Part of a small language model's weights: capped logits, 115M tokens.
Each number is 50 + 10 x the weight over its row's rms, rounded and kept within 0 to 99. Layers, rows and columns count from 0. The size before them is the row's rms in percent of the matrix's.

# layer 5 MLP up, 640x160, rms 0.108, rows 470-491, columns 0-159
113:49 48 44 51 61 55 40 38 36 43 61 58 54 54 56 55 35 53 31 64 52 51 64 50 45 54 47 58 48 56 50 45 21 26 32 42 53 58 56 45 53 32 53 52 43 50 61 38 47 60 62 56 52 47 47 57 53 49 52 50 35 32 44 30 49 38 56 76 52 56 45 48 53 51 66 43 53 61 58 60 51 50 58 25 53 46 34 56 72 40 55 44 55 57 44 55 57 37 37 50 47 73 52 45 56 48 52 35 64 50 55 52 55 50 44 49 54 60 44 47 54 46 35 61 60 59 74 43 60 57 32 47 32 48 29 70 38 48 48 40 55 49 41 48 41 74 51 50 41 51 52 65 58 68 58 53 46 57 62 42
102:43 46 36 32 44 48 38 56 61 48 71 29 61 41 78 37 45 56 56 58 45 26 47 51 48 48 42 49 50 58 45 49 32 49 60 48 58 53 53 46 62 53 53 50 53 58 45 55 45 49 51 48 50 44 60 76 41 49 51 49 30 27 63 53 44 46 52 49 50 62 58 44 70 61 55 71 50 42 54 54 46 50 54 49 50 46 47 54 49 31 35 43 57 60 32 38 38 46 49 61 44 48 65 34 42 56 58 50 54 63 55 56 45 43 57 52 52 41 50 37 48 47 34 52 64 57 65 51 57 38 49 47 36 45 52 57 41 38 58 38 47 67 68 62 74 50 55 39 41 48 39 55 47 54 47 75 53 73 67 60
095:49 45 54 54 35 26 55 42 69 48 70 37 50 45 63 57 52 68 49 59 53 53 37 32 42 39 60 52 67 44 55 32 49 64 46 52 43 36 45 58 50 51 64 60 48 55 38 65 44 47 45 49 50 60 62 61 59 49 51 49 38 40 41 60 38 57 52 55 59 41 60 58 44 44 40 52 41 43 47 59 16 49 44 48 53 54 39 34 43 47 52 45 55 47 55 50 41 44 60 38 66 49 66 42 51 45 22 56 73 59 46 74 52 55 57 46 64 54 70 46 51 39 62 45 55 38 51 52 61 53 54 58 58 33 50 45 45 44 42 34 46 60 48 61 62 62 62 57 37 51 59 63 45 59 51 36 39 35 45 41
110:61 45 52 46 43 51 47 56 52 44 29 39 49 54 38 83 48 47 64 42 44 61 51 58 55 36 46 48 50 35 55 50 31 51 51 63 62 56 56 50 34 66 52 52 63 58 25 48 47 51 75 59 60 40 46 48 62 64 55 35 50 55 52 56 56 49 36 51 62 37 49 52 50 47 53 55 53 64 65 48 52 47 30 53 48 44 56 44 58 44 46 45 73 54 61 70 58 61 59 38 45 46 63 41 43 43 30 32 60 49 52 53 40 47 65 49 68 61 37 42 43 53 38 52 59 29 48 27 41 51 47 53 39 46 52 54 43 53 72 44 59 36 40 43 53 51 56 60 45 44 62 46 33 48 63 62 43 51 44 62
111:63 67 52 45 50 42 49 51 36 50 59 50 54 44 48 52 45 59 44 54 65 53 61 49 66 58 30 56 54 47 37 54 45 46 29 51 54 71 41 44 46 45 67 43 36 48 28 52 62 61 51 42 51 49 51 56 41 51 47 54 54 59 36 58 49 54 30 65 46 54 45 41 54 61 58 54 39 26 44 62 40 55 55 49 51 53 41 55 43 41 48 37 60 52 40 43 48 52 49 36 44 37 49 43 35 55 54 56 56 37 64 59 68 70 65 38 81 67 45 55 39 67 51 64 65 52 59 47 42 48 47 41 58 31 21 71 50 54 60 55 52 47 46 36 44 58 41 51 60 50 47 45 49 60 54 64 51 71 53 51
091:75 53 44 40 57 49 61 65 45 70 61 55 39 51 53 58 39 51 52 43 67 43 28 42 48 46 33 65 46 50 34 56 55 46 41 60 47 52 47 43 31 49 34 46 55 51 36 45 46 36 43 55 66 47 51 54 48 42 34 49 47 36 53 60 57 55 46 45 47 49 62 60 44 58 56 20 71 56 58 45 47 42 67 59 53 57 46 37 50 56 52 45 49 36 56 55 51 31 54 70 44 58 57 33 56 39 59 43 44 58 50 53 42 65 45 30 57 37 49 39 74 45 50 43 31 46 37 50 51 79 50 53 59 57 56 41 42 36 69 55 59 40 52 48 40 59 48 38 40 56 53 48 64 47 57 53 58 50 43 52
096:60 27 50 56 36 35 66 45 63 47 37 37 55 50 48 80 37 57 58 39 53 50 38 46 60 47 49 56 46 45 55 59 67 60 47 46 39 50 51 38 35 40 57 54 63 56 58 39 42 49 62 69 44 60 50 60 52 53 59 35 58 53 47 67 55 50 42 48 74 37 50 71 45 44 46 32 52 40 47 42 59 30 57 46 28 68 47 49 47 44 47 71 50 34 55 59 27 47 39 49 41 57 60 44 36 43 42 45 52 47 38 46 53 66 49 61 51 39 44 38 66 54 49 51 43 31 31 48 70 51 45 69 62 46 47 50 46 43 47 44 45 57 46 47 60 44 35 54 44 43 50 59 47 46 63 38 53 51 47 58
099:50 50 51 70 36 45 39 56 56 53 48 43 44 32 39 68 52 45 47 42 44 53 38 59 48 45 56 39 52 53 38 67 49 32 54 70 61 46 47 52 55 48 49 58 50 53 26 62 40 50 57 64 65 36 38 58 50 36 44 42 60 34 57 32 34 45 38 45 64 38 37 66 41 40 46 52 57 65 49 49 45 53 40 38 45 69 56 53 51 38 50 54 63 54 42 54 41 32 50 33 55 48 57 52 68 55 37 50 55 62 41 39 68 40 45 58 65 57 48 70 40 56 39 52 51 59 53 37 62 56 39 48 63 56 47 47 54 67 51 42 43 65 42 37 47 21 42 45 55 61 54 44 47 57 60 48 45 63 51 71
101:49 42 39 46 40 62 46 62 57 53 49 40 53 43 60 55 46 53 48 51 59 56 65 45 57 59 60 63 66 54 33 44 56 56 45 48 35 45 66 62 39 59 54 50 58 51 47 41 49 45 46 60 41 51 66 54 61 31 17 50 47 32 55 50 50 38 40 66 35 43 54 48 60 54 64 37 56 38 37 58 37 69 41 49 47 60 47 40 49 48 33 50 42 40 61 49 28 55 56 49 42 58 72 51 36 37 25 48 63 61 40 48 40 54 61 34 61 57 51 54 65 59 50 47 45 43 62 45 65 46 50 65 48 45 47 51 44 38 37 46 27 67 47 41 57 65 42 51 26 30 45 52 46 47 50 52 61 51 52 59
103:65 33 60 67 55 38 56 35 59 41 55 22 42 41 49 60 45 56 47 54 58 61 55 57 47 55 43 49 45 65 46 44 54 36 68 70 41 56 46 45 47 49 56 55 61 50 56 39 52 48 37 58 56 37 43 49 60 42 47 67 60 43 50 47 39 49 30 52 44 39 52 65 51 67 75 50 49 53 59 50 49 44 61 59 51 54 52 48 52 68 50 50 45 42 54 52 45 35 49 16 23 53 49 47 60 60 54 55 58 44 33 65 48 37 60 58 41 48 49 48 53 58 38 51 56 36 37 37 59 45 39 60 36 40 59 53 57 69 55 46 61 49 38 59 56 43 24 58 55 40 41 44 44 42 53 62 41 64 64 48
100:50 45 47 37 63 38 55 40 66 39 57 46 49 53 48 58 27 52 42 48 58 49 40 46 46 45 47 50 55 42 42 44 50 59 45 65 58 33 45 46 37 42 50 61 38 48 56 45 35 38 48 48 31 54 55 58 53 49 50 66 47 55 42 40 31 49 49 50 71 44 68 52 58 41 56 61 52 41 56 45 55 48 38 60 50 56 46 61 66 33 45 32 69 44 64 66 59 48 35 54 50 51 46 53 37 58 43 26 66 51 69 58 48 49 55 43 30 41 62 65 51 54 51 73 49 51 50 38 40 57 43 39 40 35 52 59 52 56 73 49 61 59 32 57 55 60 48 70 48 54 25 48 47 60 52 45 49 75 52 60
090:43 52 47 54 58 42 65 39 49 52 56 55 46 65 40 58 40 56 46 63 48 54 48 46 29 42 37 39 63 42 53 44 39 49 58 55 48 45 41 45 57 59 65 39 51 31 70 57 54 32 53 57 42 50 44 69 34 51 54 42 38 51 45 54 49 36 49 48 49 59 56 65 40 43 46 54 34 43 39 60 46 50 40 61 70 57 62 47 29 64 64 58 53 47 54 44 48 61 42 38 40 51 38 47 69 57 40 60 51 59 51 67 82 52 40 29 62 54 78 51 52 58 59 51 38 48 47 51 42 71 61 48 49 57 47 42 59 64 62 57 70 62 48 59 48 55 32 37 60 31 43 56 60 53 43 46 45 49 46 52
099:50 37 48 70 34 46 52 44 67 53 39 50 51 52 69 58 38 67 40 67 60 40 68 45 44 37 42 41 77 49 65 59 67 37 41 49 33 38 51 52 53 52 59 61 50 46 58 41 53 57 33 52 43 44 69 55 38 58 48 40 43 48 52 51 41 51 49 45 62 45 50 46 43 64 47 27 51 48 47 65 56 47 56 40 50 47 47 39 39 43 54 62 46 60 74 42 33 48 53 59 42 68 69 52 37 40 48 38 55 52 28 68 58 56 44 40 57 55 58 49 70 37 40 66 42 48 42 34 35 61 41 54 57 62 51 51 51 49 50 49 40 66 40 59 51 46 48 57 36 30 49 58 46 49 47 47 60 60 59 52
094:50 50 55 58 37 23 44 60 50 58 40 53 48 48 38 61 38 48 54 51 64 50 53 56 42 38 51 51 53 31 49 47 58 62 45 57 53 60 57 37 64 53 48 43 50 55 48 68 50 50 43 57 52 59 53 58 36 35 52 41 55 49 54 49 54 28 31 55 52 50 69 65 69 31 50 66 43 44 43 61 35 48 61 56 48 73 46 49 47 50 58 59 60 46 38 54 23 58 34 54 37 58 49 47 54 46 60 54 44 55 41 57 66 59 56 58 60 50 55 50 46 45 51 37 52 46 73 37 67 43 56 43 54 37 41 59 70 41 55 61 50 65 41 30 67 67 51 32 44 56 30 59 34 56 58 45 61 56 57 41
092:42 55 53 65 52 56 57 38 45 45 36 59 43 54 57 47 44 56 53 57 54 54 47 49 46 39 30 35 67 60 47 72 32 25 49 49 50 66 64 25 57 43 49 62 40 52 44 37 53 54 62 66 46 43 50 42 39 47 43 26 64 46 60 51 51 44 33 43 51 64 33 61 48 49 55 45 45 46 37 42 56 37 50 31 61 55 44 47 55 58 42 58 66 55 59 47 39 42 63 54 43 58 55 58 60 43 52 41 39 48 47 63 57 58 34 46 37 62 39 49 61 62 37 36 50 52 36 41 38 62 42 40 72 46 30 50 51 59 46 50 43 46 41 54 59 45 47 64 68 55 66 53 54 76 48 56 58 51 48 62
099:40 55 49 39 49 42 53 41 67 49 61 34 43 53 48 46 42 37 32 49 38 45 56 51 45 34 60 64 76 50 42 40 55 56 51 47 31 60 59 60 49 54 55 60 62 44 34 58 42 61 63 39 49 31 48 53 56 30 40 55 54 50 54 55 33 52 36 55 61 74 40 43 41 48 59 37 53 36 45 52 47 59 50 51 41 62 45 37 64 65 64 53 43 34 50 60 45 29 48 47 45 58 46 43 46 43 50 38 63 57 45 70 45 48 63 55 59 50 44 41 69 58 40 69 38 49 60 46 67 56 56 54 25 43 45 53 35 48 61 39 53 50 63 67 61 50 59 62 61 38 60 65 48 35 43 42 50 47 53 47
100:44 57 51 45 58 53 22 73 47 70 53 52 49 58 73 44 49 57 55 72 48 32 63 47 48 53 55 60 42 58 46 47 34 39 31 54 46 48 54 56 61 67 46 46 25 52 35 44 40 33 51 55 49 53 38 47 48 57 52 56 47 44 48 41 50 48 48 52 58 58 66 55 45 48 51 57 40 62 61 52 48 58 49 39 58 56 48 36 34 35 47 47 63 66 50 39 44 34 43 26 41 57 61 51 45 52 28 58 46 39 39 46 34 50 58 24 42 72 47 54 52 46 58 44 60 44 53 51 58 61 55 57 40 60 46 59 50 49 42 55 64 52 58 42 55 53 46 69 36 47 43 43 43 50 47 60 35 65 70 45
103:49 33 55 55 52 53 56 49 64 62 54 44 51 58 55 54 46 53 44 56 45 40 55 46 50 41 43 61 34 49 23 51 52 43 37 63 43 46 43 30 61 49 49 54 51 37 43 48 50 52 54 60 47 49 61 55 42 45 25 47 65 41 57 45 31 54 56 61 61 69 40 55 47 43 43 39 57 45 41 68 49 54 45 58 67 79 53 48 50 34 72 36 71 58 49 34 43 68 50 35 46 54 51 41 50 61 53 52 47 50 48 39 34 55 40 53 45 50 49 47 50 59 55 41 49 23 48 62 63 61 49 56 50 49 43 45 41 48 65 43 56 33 67 69 69 43 37 47 38 60 31 40 55 41 40 68 54 57 64 44
106:72 47 43 47 51 56 46 54 67 47 33 55 53 42 42 51 45 44 34 39 68 44 80 54 54 52 32 64 76 48 53 46 40 47 45 60 50 61 56 22 49 51 42 45 47 36 42 60 48 52 61 55 52 48 53 59 56 48 42 62 61 58 59 51 49 42 62 65 42 60 58 49 51 62 50 48 45 45 49 59 27 55 56 52 59 69 46 47 51 50 53 49 49 55 36 33 25 63 66 27 56 54 62 40 36 52 44 49 45 62 65 54 47 58 46 49 49 46 34 50 51 56 39 41 64 54 44 34 66 59 44 52 46 46 50 60 29 47 47 53 55 61 51 56 44 54 40 60 41 48 74 45 61 44 75 49 50 39 50 60
103:48 56 46 41 39 43 47 48 52 46 61 59 53 60 41 48 61 59 56 63 54 39 61 46 70 49 38 59 54 52 26 41 34 54 43 43 59 62 56 52 61 50 59 71 48 49 38 61 59 60 59 47 45 52 43 46 44 36 41 64 42 59 63 54 41 45 46 58 53 46 55 56 30 52 50 43 61 32 59 56 52 53 60 68 60 69 52 26 59 53 61 65 55 50 36 54 15 60 39 43 50 54 70 41 60 39 54 35 38 61 49 44 29 44 42 32 65 38 47 46 61 50 43 48 49 49 43 50 49 50 50 53 43 16 49 54 54 47 35 34 47 41 48 52 59 43 39 49 33 46 56 49 52 47 64 57 46 50 59 49
105:56 45 55 51 43 25 39 48 51 59 46 40 55 49 47 62 50 41 52 50 49 56 38 42 53 47 57 55 36 67 43 52 42 42 63 56 53 73 69 47 58 46 51 33 32 50 47 54 48 48 70 72 54 46 42 47 47 37 46 55 58 46 42 51 60 27 48 41 47 61 47 57 49 43 70 53 44 54 42 42 34 40 68 57 58 77 40 58 68 34 67 64 60 60 34 60 43 47 56 43 37 59 46 43 65 47 56 46 30 61 30 43 57 54 61 47 59 62 52 45 60 52 47 50 46 52 65 46 56 56 66 47 51 34 43 56 58 42 50 54 49 39 41 45 57 37 44 40 37 82 51 51 37 44 54 55 38 51 39 48
086:47 62 44 57 35 41 49 35 45 30 50 34 60 57 49 55 59 48 54 58 57 50 46 53 52 45 47 53 50 45 50 42 56 32 28 45 65 48 46 43 42 46 59 43 41 64 42 42 42 39 48 39 45 60 47 60 52 35 39 49 55 42 52 46 54 58 37 46 31 47 63 46 55 47 60 56 76 56 48 41 38 41 47 58 54 73 31 60 67 48 46 59 43 48 50 49 72 42 66 50 44 63 67 53 51 67 43 32 50 35 45 43 44 58 49 53 39 51 43 51 43 69 55 61 45 51 41 30 49 52 32 45 51 39 33 54 63 62 63 32 66 41 27 71 60 47 48 49 59 56 44 44 49 59 59 30 60 56 53 57
# layer 5 MLP down (transposed), 640x160, rms 0.0929, rows 470-491, columns 0-159
109:61 40 66 45 51 58 40 28 34 36 48 58 43 64 50 41 46 52 44 51 53 31 55 51 55 53 53 55 35 55 58 51 45 48 46 52 60 61 41 63 55 55 47 48 54 49 49 38 52 54 64 48 46 59 42 52 61 33 54 56 29 45 37 29 45 46 42 50 44 62 40 43 47 63 27 43 27 33 55 44 52 35 41 59 56 40 46 46 54 46 62 63 38 58 59 47 72 53 45 44 48 51 43 45 45 47 46 50 66 61 48 58 65 52 50 55 52 56 46 08 48 58 57 65 68 66 43 61 51 68 42 53 63 68 32 52 48 61 58 42 38 41 53 37 64 47 61 47 50 48 51 62 60 40 50 39 51 44 63 60
102:53 58 42 48 51 48 44 57 61 44 51 56 56 55 38 37 58 49 56 64 52 54 47 58 45 47 53 30 58 48 52 36 47 33 41 35 48 47 47 49 68 58 43 63 46 69 54 48 66 42 49 46 51 72 48 65 42 51 63 53 42 36 54 46 52 62 52 53 82 35 39 32 60 60 38 52 29 70 57 56 58 59 40 63 49 55 40 71 55 48 40 55 52 43 38 53 46 38 46 75 49 49 44 38 49 65 32 53 52 36 43 51 37 41 45 44 48 57 36 67 44 42 45 50 45 65 47 57 48 65 50 63 47 50 41 42 27 47 47 49 41 48 35 42 63 58 39 54 62 47 52 48 46 72 54 37 59 72 62 47
093:58 54 65 60 71 55 46 68 35 42 47 55 36 46 39 49 49 61 54 43 48 58 50 51 37 63 54 57 65 50 70 59 63 44 48 44 40 63 45 53 55 47 51 54 54 56 49 48 58 47 73 47 52 51 46 35 60 54 47 45 33 31 70 50 49 57 50 49 29 57 50 54 43 58 52 53 48 65 45 43 58 47 49 59 63 35 64 49 62 56 37 45 31 44 55 64 54 53 41 59 59 30 51 49 37 62 63 54 39 55 40 55 32 60 49 48 52 63 32 63 50 60 57 25 55 56 48 67 51 46 46 36 37 49 55 61 35 38 45 48 39 44 35 47 55 21 57 63 41 56 39 55 74 39 47 50 43 54 38 43
116:49 57 49 26 47 63 51 48 63 47 46 45 38 54 52 44 51 37 50 59 36 71 75 47 54 60 49 49 63 51 43 43 40 53 55 60 44 63 76 59 62 37 33 57 45 44 52 52 37 53 42 57 32 46 30 35 52 31 35 56 58 45 42 44 49 40 52 62 51 40 55 55 44 59 75 45 51 66 63 66 39 52 53 52 63 47 44 40 35 46 54 37 52 37 51 43 50 58 60 60 34 42 58 27 44 34 54 51 57 68 38 53 51 80 52 63 43 47 36 55 45 52 37 55 62 36 54 48 44 44 42 50 57 33 63 53 54 52 59 58 71 52 42 41 42 60 52 56 40 60 51 43 62 49 52 50 51 53 51 47
115:50 42 45 57 52 50 43 43 53 51 30 48 52 54 57 48 62 58 45 49 62 60 43 59 40 50 57 64 39 81 46 60 66 41 46 52 34 49 57 58 53 47 56 47 31 50 50 39 49 43 54 45 41 64 62 41 53 42 41 61 41 50 52 48 45 43 40 38 33 46 44 40 59 72 78 48 56 46 45 44 52 63 52 58 60 39 54 45 53 35 52 40 30 68 46 54 42 56 66 52 48 47 54 41 60 64 65 55 38 55 61 56 57 65 50 50 54 52 56 49 50 49 31 66 41 52 52 31 56 44 51 59 43 27 38 39 43 52 28 24 37 47 42 54 70 57 56 45 54 60 38 60 52 65 67 43 63 61 46 42
091:50 59 64 43 55 44 45 72 62 40 50 42 45 56 50 22 56 23 35 62 50 38 39 56 39 59 48 47 46 43 59 52 49 38 61 45 41 63 43 58 48 67 62 53 43 61 54 58 40 53 75 46 48 46 47 49 60 49 31 51 41 54 43 47 64 45 66 39 54 49 21 40 58 43 45 34 43 46 56 55 44 35 50 56 57 49 44 68 50 51 63 48 53 55 49 60 72 49 53 60 53 48 47 49 50 41 50 64 72 47 61 50 53 58 40 47 46 47 36 54 61 58 55 65 53 30 53 46 55 40 53 54 37 59 45 54 67 52 52 43 38 73 39 48 35 35 60 49 55 50 56 55 33 54 42 40 25 60 55 40
097:34 62 54 60 48 45 48 48 47 63 38 46 45 49 42 52 40 28 41 45 37 56 46 48 55 41 56 34 50 31 56 64 48 54 50 51 42 57 66 55 57 46 48 41 56 65 35 51 47 35 23 53 53 35 49 41 37 55 60 48 52 50 60 55 43 44 49 55 68 56 75 40 52 63 51 38 40 50 37 54 63 68 60 39 42 52 55 48 55 47 34 60 52 55 65 34 54 55 57 49 70 56 58 38 59 36 63 62 64 40 34 47 54 42 22 45 49 52 50 48 48 47 55 76 46 65 33 64 48 52 57 54 65 53 51 35 49 52 65 50 51 60 36 54 52 52 69 57 52 67 38 56 45 64 47 51 44 31 43 55
098:44 44 58 48 61 44 47 58 42 66 53 38 40 35 29 55 64 61 69 38 53 53 45 46 42 50 36 49 60 50 65 35 61 31 56 29 56 55 46 40 25 47 37 56 44 44 36 65 44 69 66 48 44 40 37 55 50 65 56 59 46 50 63 52 52 56 62 52 42 60 39 50 61 56 42 58 36 67 40 59 49 57 43 36 49 78 57 56 37 48 48 47 62 71 39 50 61 46 42 64 53 45 36 44 41 57 39 54 56 61 48 60 38 28 48 54 49 51 44 51 45 40 56 60 40 35 49 52 40 49 42 42 37 53 76 40 49 51 64 64 56 55 46 52 58 34 57 44 52 52 47 47 45 34 57 54 61 45 61 60
098:52 45 50 44 70 47 45 49 43 28 41 50 50 51 39 51 69 55 46 50 61 63 40 58 46 57 61 33 70 57 53 58 51 50 70 40 48 41 51 53 42 44 51 38 37 32 48 63 63 51 51 49 36 63 52 43 42 46 55 47 58 49 41 49 44 72 53 29 29 54 58 39 50 39 60 53 70 37 55 65 55 38 29 61 70 48 52 53 60 44 51 52 29 50 38 42 56 49 49 68 53 54 59 39 64 53 47 47 64 65 36 43 54 63 32 46 47 67 46 45 38 52 61 36 51 51 50 49 61 39 40 48 60 48 62 53 48 47 24 49 37 49 41 44 48 32 45 53 60 57 50 62 60 60 62 37 52 47 51 72
095:42 50 43 64 42 54 62 51 48 38 44 58 56 49 43 42 49 18 38 39 58 57 48 48 63 43 46 34 58 50 52 41 20 51 53 49 33 60 37 36 54 36 61 47 58 54 36 44 67 58 36 54 59 64 52 52 43 45 49 32 48 84 42 38 56 56 74 46 58 33 61 55 37 46 61 57 49 57 43 43 60 55 62 58 39 44 38 55 40 55 51 41 72 58 60 47 55 42 36 71 45 59 43 47 36 48 53 39 52 52 50 51 65 49 42 50 53 40 45 44 57 60 57 59 47 71 51 45 54 48 53 45 53 46 64 58 54 65 46 64 42 33 51 61 55 62 52 53 61 52 47 42 48 40 48 28 49 51 62 54
101:33 42 55 53 62 49 47 51 61 26 49 57 40 54 67 44 50 43 51 32 46 40 64 50 46 64 51 71 55 58 54 61 56 57 57 55 54 46 41 69 35 31 36 53 50 56 54 47 38 53 50 44 44 40 55 55 52 44 54 71 63 64 42 58 39 56 66 39 35 55 47 57 56 47 37 50 63 60 38 35 39 47 48 42 51 44 60 53 58 56 62 47 46 63 42 48 69 37 42 45 57 53 47 45 48 49 56 31 46 29 69 47 63 55 51 67 42 45 60 57 54 56 42 49 26 22 54 51 62 64 47 55 56 46 40 57 50 44 37 50 36 48 48 44 44 45 59 67 77 37 57 67 42 53 53 52 47 43 42 34
089:62 55 70 40 38 46 61 53 60 40 51 55 51 33 60 48 72 59 46 57 41 54 54 43 57 55 48 48 56 60 38 43 47 63 58 37 59 65 47 39 58 40 46 37 29 58 49 41 41 72 48 43 55 48 54 46 66 48 40 53 65 47 45 49 51 41 57 56 49 58 44 59 67 48 42 49 64 68 56 52 47 59 53 47 35 47 48 55 59 40 37 44 50 50 59 18 54 51 53 54 37 37 54 57 21 44 40 46 50 42 43 47 44 39 64 55 38 40 28 45 44 42 36 37 59 55 50 51 57 45 39 62 38 73 59 58 71 49 41 71 51 46 52 51 37 41 69 58 44 51 62 43 46 41 52 65 56 42 64 60
095:47 41 39 39 53 46 37 54 43 61 52 67 60 50 68 40 55 32 53 55 63 52 50 32 58 50 63 55 47 51 49 46 52 28 53 43 57 41 63 57 63 66 50 52 40 52 50 32 49 46 69 49 34 57 52 46 58 56 51 54 54 56 45 33 47 49 55 39 30 49 44 35 44 66 49 51 57 30 48 68 41 48 65 63 52 57 33 44 41 42 46 57 53 43 61 52 67 44 26 48 52 36 52 55 37 51 43 57 53 47 56 28 51 76 45 32 43 42 48 40 51 49 38 38 69 49 63 40 67 61 64 63 45 56 56 65 46 42 56 44 44 48 43 47 47 47 48 33 35 67 53 74 55 58 46 47 50 55 60 62
093:57 35 64 39 61 30 55 61 45 30 57 24 49 60 55 36 55 43 51 52 54 45 58 45 44 59 56 43 58 56 56 61 63 42 54 50 53 51 52 55 67 21 63 52 35 55 52 48 49 37 52 46 43 55 41 59 62 56 61 41 50 67 58 40 53 61 56 54 53 41 43 57 50 41 47 63 58 43 47 59 53 54 67 43 39 43 36 48 47 28 54 58 53 58 53 30 46 52 47 37 44 49 41 41 36 35 42 60 56 36 37 48 49 56 52 39 50 58 47 49 82 59 57 57 23 47 45 55 59 62 30 59 29 41 48 44 62 38 72 41 53 49 57 52 62 56 55 42 61 64 50 46 47 58 47 50 48 52 65 58
090:52 39 44 37 30 34 69 49 45 70 48 51 49 60 45 54 56 57 38 59 38 64 50 48 64 38 76 61 47 55 41 51 39 60 48 47 51 51 52 51 57 47 46 49 41 49 50 56 57 44 32 32 61 48 46 60 72 39 62 53 55 58 28 39 59 45 48 56 53 44 52 52 58 35 49 51 57 40 59 54 58 57 51 62 29 43 41 50 42 48 43 55 45 52 43 27 49 53 57 50 57 35 49 84 65 46 39 54 46 52 39 36 27 63 57 51 61 50 43 44 30 47 41 68 51 53 50 71 67 33 52 56 47 49 45 57 48 44 53 59 53 46 42 49 51 50 51 47 44 41 35 49 52 67 47 78 46 66 53 44
105:51 60 72 52 48 58 33 61 65 52 40 41 67 37 66 58 55 57 46 39 55 45 29 40 20 49 47 47 67 57 43 43 39 60 60 60 42 33 37 32 57 62 57 71 51 58 51 51 52 48 65 35 53 45 64 40 44 50 56 58 50 52 48 47 51 54 47 41 67 55 41 50 43 35 50 50 56 53 50 26 52 63 46 54 42 54 69 45 54 63 43 29 58 53 65 47 59 55 56 47 33 40 57 47 54 41 64 56 39 46 52 43 55 46 57 50 60 53 30 34 43 46 52 54 62 43 47 50 54 61 51 49 44 42 70 38 68 35 44 49 49 58 28 40 64 48 71 51 37 44 52 55 38 49 52 46 63 53 44 48
095:66 57 34 46 57 63 52 49 48 50 47 39 51 57 44 29 52 64 59 56 41 49 51 60 58 41 53 52 50 47 32 47 38 70 65 52 47 43 46 32 50 63 49 37 37 63 63 51 58 68 47 52 48 65 45 56 36 45 34 43 64 46 54 58 38 28 50 56 64 53 41 48 45 53 44 47 44 45 57 47 62 42 54 42 46 52 61 53 46 41 59 70 58 59 33 61 40 62 48 22 58 62 64 44 38 48 46 36 62 48 61 47 36 49 47 54 52 54 44 65 52 63 34 46 42 59 54 44 61 70 49 68 55 50 41 29 51 57 34 45 52 45 35 57 64 44 65 37 46 41 48 62 57 51 41 64 25 55 44 35
101:47 58 37 47 44 51 60 44 33 44 62 54 57 46 53 49 52 51 51 40 60 53 52 46 44 53 57 53 42 51 55 40 46 68 55 55 49 53 40 49 47 50 38 73 48 50 63 38 64 56 48 48 46 48 43 46 67 43 55 42 62 45 63 58 66 34 56 50 52 71 43 43 64 44 38 54 43 63 69 41 63 59 59 54 43 51 53 27 44 51 36 38 65 46 56 53 50 63 53 48 20 34 36 52 58 44 47 38 54 65 57 37 48 49 63 47 68 43 48 51 39 56 62 35 69 74 53 33 72 45 60 25 50 40 43 63 44 54 59 42 53 37 49 40 29 53 49 48 49 36 53 43 51 65 62 50 39 37 49 53
107:51 43 68 48 58 48 42 61 49 62 47 45 47 43 43 49 53 42 50 48 36 46 37 56 34 63 63 56 49 56 53 41 57 48 37 56 43 47 53 67 36 68 61 68 62 53 51 53 47 36 42 45 40 45 57 50 61 76 68 31 42 57 62 55 62 49 65 31 41 39 69 41 46 46 67 44 60 36 27 64 49 45 51 62 57 48 47 55 44 46 55 47 50 30 48 31 63 55 39 48 63 27 51 57 47 56 59 60 46 66 55 62 47 39 36 50 43 57 60 56 58 56 31 33 43 55 49 46 45 59 55 48 45 51 34 44 35 34 57 47 37 49 40 44 42 40 57 75 36 55 52 53 49 59 62 49 64 55 47 55
100:47 51 38 60 35 51 39 40 38 51 43 50 51 49 55 43 46 58 47 59 49 53 54 46 65 49 50 37 61 56 55 66 52 40 49 52 62 49 59 41 70 40 49 64 62 31 45 68 54 48 45 30 46 59 49 50 43 57 63 67 40 56 52 33 39 53 49 42 52 48 48 43 41 43 48 46 30 48 47 50 48 79 38 51 37 31 45 54 66 56 38 51 54 29 49 49 52 57 48 59 60 57 52 64 62 67 70 49 45 60 62 55 58 46 57 52 48 32 31 54 61 57 62 58 55 48 44 58 50 40 52 44 47 25 46 56 46 59 53 25 36 49 44 36 54 38 53 70 42 42 60 65 39 69 66 61 42 56 45 34
108:54 20 58 44 49 57 48 49 79 48 57 28 32 58 60 52 36 54 61 53 74 47 68 50 33 49 30 49 55 54 63 37 58 42 35 44 53 51 52 56 44 42 54 55 66 46 60 58 48 63 47 40 44 44 55 51 50 56 52 38 50 46 79 63 62 45 37 46 55 45 43 41 63 49 50 64 60 37 58 46 33 65 62 52 63 49 53 51 46 41 42 52 27 65 54 41 47 44 40 52 50 62 49 45 52 46 51 52 44 46 42 71 56 61 44 64 47 32 46 29 56 56 34 51 42 55 51 37 55 38 73 46 51 46 42 46 61 52 54 46 64 49 55 39 56 54 55 51 48 45 43 52 45 41 50 26 60 57 55 42
082:56 51 49 34 39 38 47 49 50 33 56 61 56 55 49 44 49 63 67 47 41 38 50 49 44 58 58 36 44 50 46 40 50 60 63 42 44 55 52 50 57 50 36 54 44 69 57 60 60 64 45 57 70 44 58 53 49 59 70 48 55 52 57 52 43 57 50 33 46 31 56 45 49 35 38 68 32 46 42 56 56 51 48 57 62 40 49 65 50 30 65 53 54 66 58 58 38 57 38 25 54 44 40 94 60 41 42 43 53 57 35 45 53 45 44 53 45 70 51 40 51 46 44 40 49 65 52 59 59 43 53 41 60 54 36 54 46 40 33 49 39 62 50 54 33 46 57 55 55 39 35 33 36 55 62 57 39 54 53 49